Weights of a small GPT-style language model, trained from scratch on English Wikipedia: normalized queries and keys, a variant of Muon for these matrices.
Each number is 128 + 32 x the weight over its row's rms, rounded and kept within 0 to 255. Layers, rows and columns count from 0. Numbers have three digits each. The size before them is the row's rms in percent of the matrix's.

# layer 17 MLP gate, 576x224, rms 0.276, rows 456-519, columns 128-159
105:097134145170070177077139217198141182119148173180097118144142212136116160157088061102129117147135
113:161154114139116166137093100090152172119104085131183104163079169191189068107084103097123176167150
081:171116172135088128176076116108138163152120082172098130122156151054132166128094093135084132099078
102:149102146141127130159100095118133138139052120158144127103158182126096131131140132108137120120090
118:164152091198116092104139161160169134130119171148088147163128129129104096102107116144147136151091
100:153130164175087151093122096108158136096163110107129090126174128123130158092181126094165129129142
112:115145119117194102141088168130115147098113185115149098117166083180103128160073143108087098141151
103:142100099096062084066129108165095160184197180115140109122108098085144141122092160137110146129136
076:117136119073113087130072062123146111123113152098136144136079163071163158093108107184163126137097
092:152158080207163119153159115135126119163081177218165182094178096151118116152115160120098168133128
111:122179104093139100063098074171119054170149164122122098103107099182105153090107125170106095154133
112:113141098161138118111082106110131122158184093131156106086155109135126126130121107137165122179167
106:116170125154115155057186201042171146150129112155149152068102119141161121126152136197092212099145
090:084122111116132116094104131108110157135167100108122170153064088099154122165117130175185144075130
099:178092149203070137137128126155115149143094151123109125100165163140188114138125101126112155095129
107:137143124096089092092100149157148162067129148088096147102136152129173105140148146093176115143131
101:129082080130125187168075083186145143184185091130172182166151096128131098138147141146155114162174
083:127101178162088188129098163142130110117130114120130118078097208135076123135122179068094189101150
107:086176107113089163164128143127206135135123072125112164059159136126156098123092174126189085130154
110:118082113140080090118145127080155124075058113135127163148136152196118186133072191107093145035137
086:176095107112188175099071136110093111172137125156073071091132121120063122111221181103108169171172
114:064126071146090109100112173136126101122121111095144130135135135191183093106104108091145154138127
105:108151098083126153150096116090120107119122128155108138140064092027095104170124152149172145141129
101:079133106142159081133134120122135154117144098155160083084126142154147111099121223084145099160157
115:120098104087165137177118141152176117090129101090061167127092133126129062175081099109100155113120
117:230135170159157073116172141094094151181154128157122108127165034232136097118127163143138088115135
111:144065159139112097147068069143112090174138094072132121107086192122122172121107166081076138130160
107:058133118133126117114147155137153184131182098071103121078101139104165128123095075149146132149099
017:162079170164069196136086175080153152086130051114137107167150107148111145136133175118091151180111
115:128146084148107156125089121092101091190172152178123117205103122211126169176132095136145157157148
084:105088166117112202157095119141086158129120091163134121122215174117201085075146081116163178102075
090:163103170133153058089098152132121125154085143095124121120134140096112120148109115131202185144142
018:096148167133109204162137060153145193109109164092127192142139152094120192113146045103073147097117
095:162104116056074117138121133055177111132147100157130144119142086083186091116136123112125107162125
110:054163171082103105131145110188116120129100194159118106093121130136140114150152094154154124121130
107:127130178162112090101096073119110200158172074107136064116145117140184095183147119137105146171122
113:147090120148126138134101099141130153136091105109058117101125142119151064141095169134143152095148
100:149111150096131119169188132123148154145141100159141160162161166164131122089123154137122157118136
109:107098144119101147192093100154108147077081151122113072073161128150085100230144082111089126149155
118:139157087104163104163108187133095152154149142072070112146099091203182128131160138079079102172068
114:131134078086048083107091132161158193127105145152089152130102183147128101156126130044187199189123
115:105144122093117118073130146201134161104154088161081137095115090219090126149081101136152158163050
104:142163155109128124112164191119147167093095051119125143092132142167040142115140095122120120165079
135:135155114127093136102125123172127161083137079106116117078144151145151175113171154219151111115156
069:133129130150117128144090146081086144169135143142148100178110105074088138107141172090113097163173
085:081118100112148176198158105140182142125136098137126101118116094122138114077120129174188162095186
104:063103168128138148078145118118167158065129141129098168126091143153105144112080100091135137087170
022:130153147145218156140148123153109119131113046124083097147032098143148153079080128111143127127149
089:131154102121094129133130089139112113132183124106100155141175135111173197142118058080139190170163
082:105138214098147163165150116175119076156201171082137116159127110108170097154143096138096180124137
102:109134162156145152072135157164124108121152182070206142170106113159118088126120112131107104154167
111:127069166150119143133125126134138138129179159092112084131130154131042057111086193182139108147094
105:072086158125157125170134126067120159145103182149131109039135158185157103141136137133088127187169
030:125115189114107121151134121140118125081116212151089159169126100047140134110145182134147129191145
103:154175115127163140088139173077133111129218082098096175108102091136116133166137180135127125113124
103:138122124149122114161193143140118165115134164174141139105101163143133105146110143087137086109187
092:119100189146136196082084058195142105097149187111153117100203168103164122152130121114159096125128
118:155082145139160151117087167114104146123129088122125098120143150228126167127096138128162115150152
076:101150087157114130146122132127087133102073114131158124127141113098153122143095146137124189119102
104:088056120162097114143154109123170121103179116175160162076152150148108159176139084149101106124148
079:143125043103101114174145122161133174123132139163170088123095140106190086033204126153124110119087
105:055119149140189154143104124151102117148130190099171070154098143138137072078161133122127116153127
069:122153153157133161085153150115110109111130138144146165162099159142128142133096133078081167105161
111:128151095116093125085154112075124209107138182114119125159104154143148106127091097129139121136142
# layer 17 MLP up, 576x224, rms 0.296, rows 456-519, columns 128-159
108:085066075046098142144147116127064197096150184089111118110094138116145136058154145092129113151136
121:102136159118176098161091124143136104116128150232106178135144128088066166139120120193093121070126
087:165123111115088087099107101123152134124149129118144099145116168151123071097131145136111148092102
101:079151165106140142115164107138083165117140181150116142163133099120117148157162099122158128137142
112:125110170120124058141111127111067135145111084128085167081120121136132152140099157121180156155064
101:165124108150175154154161102140124136154109099153073131170109170124157147115107114120089099091125
121:109130152132150151125103124159113125121114133132100129123077090139071151084157116072088156155093
109:087096173148173119124125104139122195107131126150132095109093150196152114143131147171099120121129
075:108068111150105168147114173130061183120115087154141172156111126138092158115124082129092147138164
100:142098113155135112125114157081091148118114134129135165174124080161103157118105103124119119122074
104:110132076112047145115124182130088140171155077122107129124183175128075104146086117138128131112154
109:109086110109120113108124159107135131066114147131137127122134180131135138129166119103120156136113
105:186125139090125123207096118140136080126131137128091067163094111081152141117126136127092082143114
094:140136119179133155118144149106124156118154074097090119119113088165191143141097148085167119208087
104:079054143124137124105118097169142198089162147088162146091169118158121096142119115133135144080058
113:083068177148128130133169115123182169127156139150206106142127121129081100070170143173107063141129
107:114089194106139124133161132128125189146085136092145140093121127105149149127097132121157131103172
093:170116115122104140175144125122182110127207089133132186128188182184159124131188119127124101124113
106:121095087183117144122081124102166162115117170114093181107128051124152084129145182186156140160144
104:154105109137114188163139086179167159151158139117104099088107184105155165153197112067112049149159
093:079111074196140153095145097118102187153056125132109117128123098173126153154126131157141155117142
109:108129100106105101126146126158138181125084117184187132148111108094133132103125110092132181111143
103:170071163113179106130171108138164177118200163113131061083138081115158131098159127151134087190075
107:146181147104135142130085213147052079092130167172136104138146134169082090143091173105163122165141
109:180142121141128140103080072121171139107072169150139098166159145168102174106171119122108144113103
110:093134133107133138117146073121181096200136122166123142142092200100090135142087158125102087120154
112:100128132109148142073150198169138149121117116104124085113175113181155147146112133122063102164108
109:085117114123118178164134152125113119056133137145095166067121108179130144149084125134135167137125
017:139121166192172140082173177095131135169087114112054070107147098121104129147085135155100175139153
109:098095135122046099124166115156096127168157131192098078127112075129148125131146108178138117153150
089:101106188150091151138123130100173136121085132134155108121164162141107056155169160139099095122091
094:138131120153109120121182120131160138170179081161126172145088101139111059123192113132109078101180
016:156110091105143128095082093126125096086118103125129059138129084173097124156088162156096038137073
094:166157115143126180126151165129117130137076166130122145121098161160120165120101139173093127134172
110:117092162151135102122183111114133123127091143147157155147077139124084126113113123076102164172131
109:139185052133147113113131139142096108178114145140128129148140111093158147080068094079114135104129
105:184148151083110129136171106139178187067130065119165143160096151129153159112104164094165102106183
105:115154107093101169149134124122131105177121070129129171129156108123131110170137068167126111144132
103:129137101078102157105141087071141094073156121161126156163070082086099066051099180115132100129062
110:183085158080213121144118118094158142161146114122112139118137123138104179109107122095151101156139
118:114135170159189131187105137093069132137110127153158105153139136135131127179111157159153114146070
111:070155132163127204140169141063130190134152123082102163123183146139126139142141191178100097084149
104:126154160130159145131153182131113148123075127091143131114119086163122056122094140173137153196177
128:091177096151107100132101120141135086142165169092132182162207072215116103132140093078101084136116
075:087171103108096153107154121105183113112103114119132140100132149131178115202112124160156190114096
086:135126186102132158173066108098132164122115145160145125086154172103142133117179125090145178082166
106:120120123123082160138113163121187045169167126138051103168088151079085091089097122110152064167123
021:050130081202106129133142152129137148058134075124133132108128126113172116145100146150169146046125
090:151148104118135147154113156134117113106129150160075180094100123089072103176059086130153138098131
083:140106171058156136054092176144109129168162156146122143094151135110162083129119099112100127139133
108:148179151135179147107111123131108137042128128134149142150138137183134167087135151092206166103141
106:112163157130126114130144121110100156164156180108138121140112121113145113157077123133092121099050
111:206090127157113121132132155130133127133048113158147210144129160083162140168086134117137106126126
030:130077198127107092161115126114084105088114153167142148141133088074172176138162123136171120186153
106:105114157183145148191146138088097086132127106102158130167125153085140151128125051139149188101138
102:102132150131100114132111105091169082162119110195063136106112152128144200091117149114089087143095
095:145125106191158106142085160135111194159104119130178145137118122141075079117126127189144143104162
111:099166123132131102166195147118157091118091149138156120092074090149153034116146126142153101098107
081:145104160092185165091173084105132135152198135116115179095168145169147152135168117128168107124137
106:080107106128113130081096161173145072090161092167109072113157150152128048114092113077131115153091
085:172166108125126164117128096138084071169112130090087158117080119138088141152143146140157096110106
100:129077086101100103139114147083121158168114140165145128126104085146124027162103172125112113130181
073:107167131119193128136158164125161090100150149093125146122125141136122181081141090082148134137133
117:135120169107154157151129179151127105091151100115142127083156141202181127112179132139148121126117
# layer 17 MLP down (transposed), 576x224, rms 0.184, rows 456-519, columns 128-159
104:171114139133101147137101170081173150117151148111034110168095167140099227110150146162121141125145
129:166053125107102143121139110170108106144137130109099167128126137204199129130101076138122111085152
083:128100124151188192052216123126085114102151094144182154154140124167191138189107154137097139116119
097:117132095122071075142161152156086120118142097156100152112147175183173138062123192102122105088144
112:125135153105120165138204150104089137148165076152043148107108137134140110132147122092087145137136
101:165108118119154099117096086120127160115081165110134086136098177223104090162164113106154143084140
113:127116125139139071216134082074151091184150071133096174117104157159153066081134081182082152136062
108:114181082159109072108133151098161070133068136139116092152133108195099133159148124129124121173177
074:140187118098122160112118093109164055200103120159117139147175158161164112134134114131059104082098
095:097126157092094074088094123088116110120120153096122135142123206107089154100173147136149131117170
106:157112064107151149163139075093121128118118140108140174077093086230101101130146158145104100166118
107:069124100111175094155151178172130130168115127135158132117064161111138129093102106127090096122108
107:134148117138173172174108187126154092128094111090141041123155089207150089120136112138133120102097
098:060137173082124166156112095136129166108181130132115101126142141168089155127148111119106142114107
102:101136159117125159117052080071148064108121153167119114147103139041164140164187154161122098092078
108:145139109089115141122121172133087132112081151095124096109148156026176169116142063116142137137163
108:149122200125104125185150113143174131076103155091095138116136129050162133152103096102130064119121
091:059124138144148110082093079155090151136123135166131099158100188126128158100115141145103093172183
102:086139111096132197103141106126121125180129154087128149066139087171178151209111119123123143062158
110:100133152084133151117104080147179110098145160097129181101128115255119130114147072184127102101074
089:154097134122122129148146110138147144111173098097155076148146103124164121170108164146140044142181
112:158104120162063165125173144138133151149115148128151166111067133161109140129141117106153121118129
102:111166168106193175104200123147124137203095134157120167084094078155089101174121119128107148110099
107:173144136123114097170141099151155117145105152137127164109089099130120121128128074109085169117148
126:160171137161141121094157117134131121141160101142099143138169114254124138128078106081132072068170
108:132131060132189129114119111160136113147077116083151186167061138123125147099074117096098171184151
109:168149114113070141111078163100178119114186131174174159119146189211113100134119123138143157132102
111:078100161142192174145098121148164066141100111155080157054142105103157123091138185109134136119093
015:096207101112138161118147151147109158183092132158129062130144111082094117157083169106100118143165
116:134067119183053155132135142083140065142192112128132199035162130136149133111183163101172117166127
090:109138130138083091132104110165143142098132125153068140100063082124124230150091120138150126115193
092:162124133107158115219140172087099154086129102075185162173166172221176132151094128124149133084098
016:100131113171093141137159112125155144140121122096113125107099182077131140112111135110026123165075
095:157167188114164106127138066097145160139099137114148159141053172108171141139106080150121117144153
104:153129155138130142135149153132129136193163108135147147140152158168177162102141151132204179114098
112:130105120151081125125161111136116159139155151137121189142121143121085174118153089132120131110169
111:121215135130109127109165175174103126160140117102205136148161149255113227090113078115111170126127
102:082200135120160127137174077099098100130094119102112088159089142065127109063074112122101184129126
113:126124117143167139106179073116144183169096152157092158104186121074153098074153074126101142111130
105:194088115061091097134113162132139124139113109129103094127114145112116146167090177193133093130173
115:102124146116105067152140116114108137191128113134105158067098161201163093104108167125141145084177
116:084090107129154147133107114131198145136107119170116070157144114042105111119090136081156104096151
102:159040140128205122145109080121097115145153114118087171142076105126068120149110106091123058157114
142:110125056181128150138092120134157122120126125173160108133112116158142038118139129133126122150097
083:135104166112098192126110110199086180097145155127147092205126160057084115074133158114098108163156
087:134133113108112125140104129146110100093173137047141089138138118100142137118099097191186144104105
102:069143127150152118131119112180162100125146197107115147113137122158133173149147095132119113153153
020:114086096096117102165091171089101084104158140099167179145190121146078114088108084095144090166137
086:114184129134148154112104145098121124052114149133127154114183127141135142097097149129109109113098
090:133139183126121158149148127124140149016194102150096127132158088179127120100157142152148121087095
110:156175088097104121148121141102157159104188119151070117148098126100047160137111127165117104122098
112:081107088173052102171118125123115159144098143119118113099119157082145165142077175147114171093124
105:139107155148108179138064110104102157131093113136148095137119061008160065116124136141091136192142
030:172115071152122126134102125096149130077091150131172140138178117025103164119069174182048162152189
104:085061096115116121102057166098196132163100127128148130166114087178086107143147114176146127159158
098:111125134121075169137120154161133177170167174119177153081153122199122165179146178143115128092159
094:112200126154146090158191124099076128097128086132070109118107116094097140148129112041125148110135
114:185151119091084115118137124134068140166143127135112135179168134134146080143132097119147149163145
077:125138136142076146094143089138077132066088109107082078119132138142146183183096142078128077120147
099:100141225128153100168174158141096159161180157083127165088151165105115154156084132113082156044179
079:146106068061120110126119147121054152133076097202102124126103105185126091096157110157184125131169
104:090119122125167182117133147129105125128099117163185120111152152109097189172176111083140110071125
074:179096086168135165179076169137083151033102149129139147159116183156139113091161082070178111053106
111:121124065171182096117140118128112065138083127155179112163132122102117078157103111140093177117146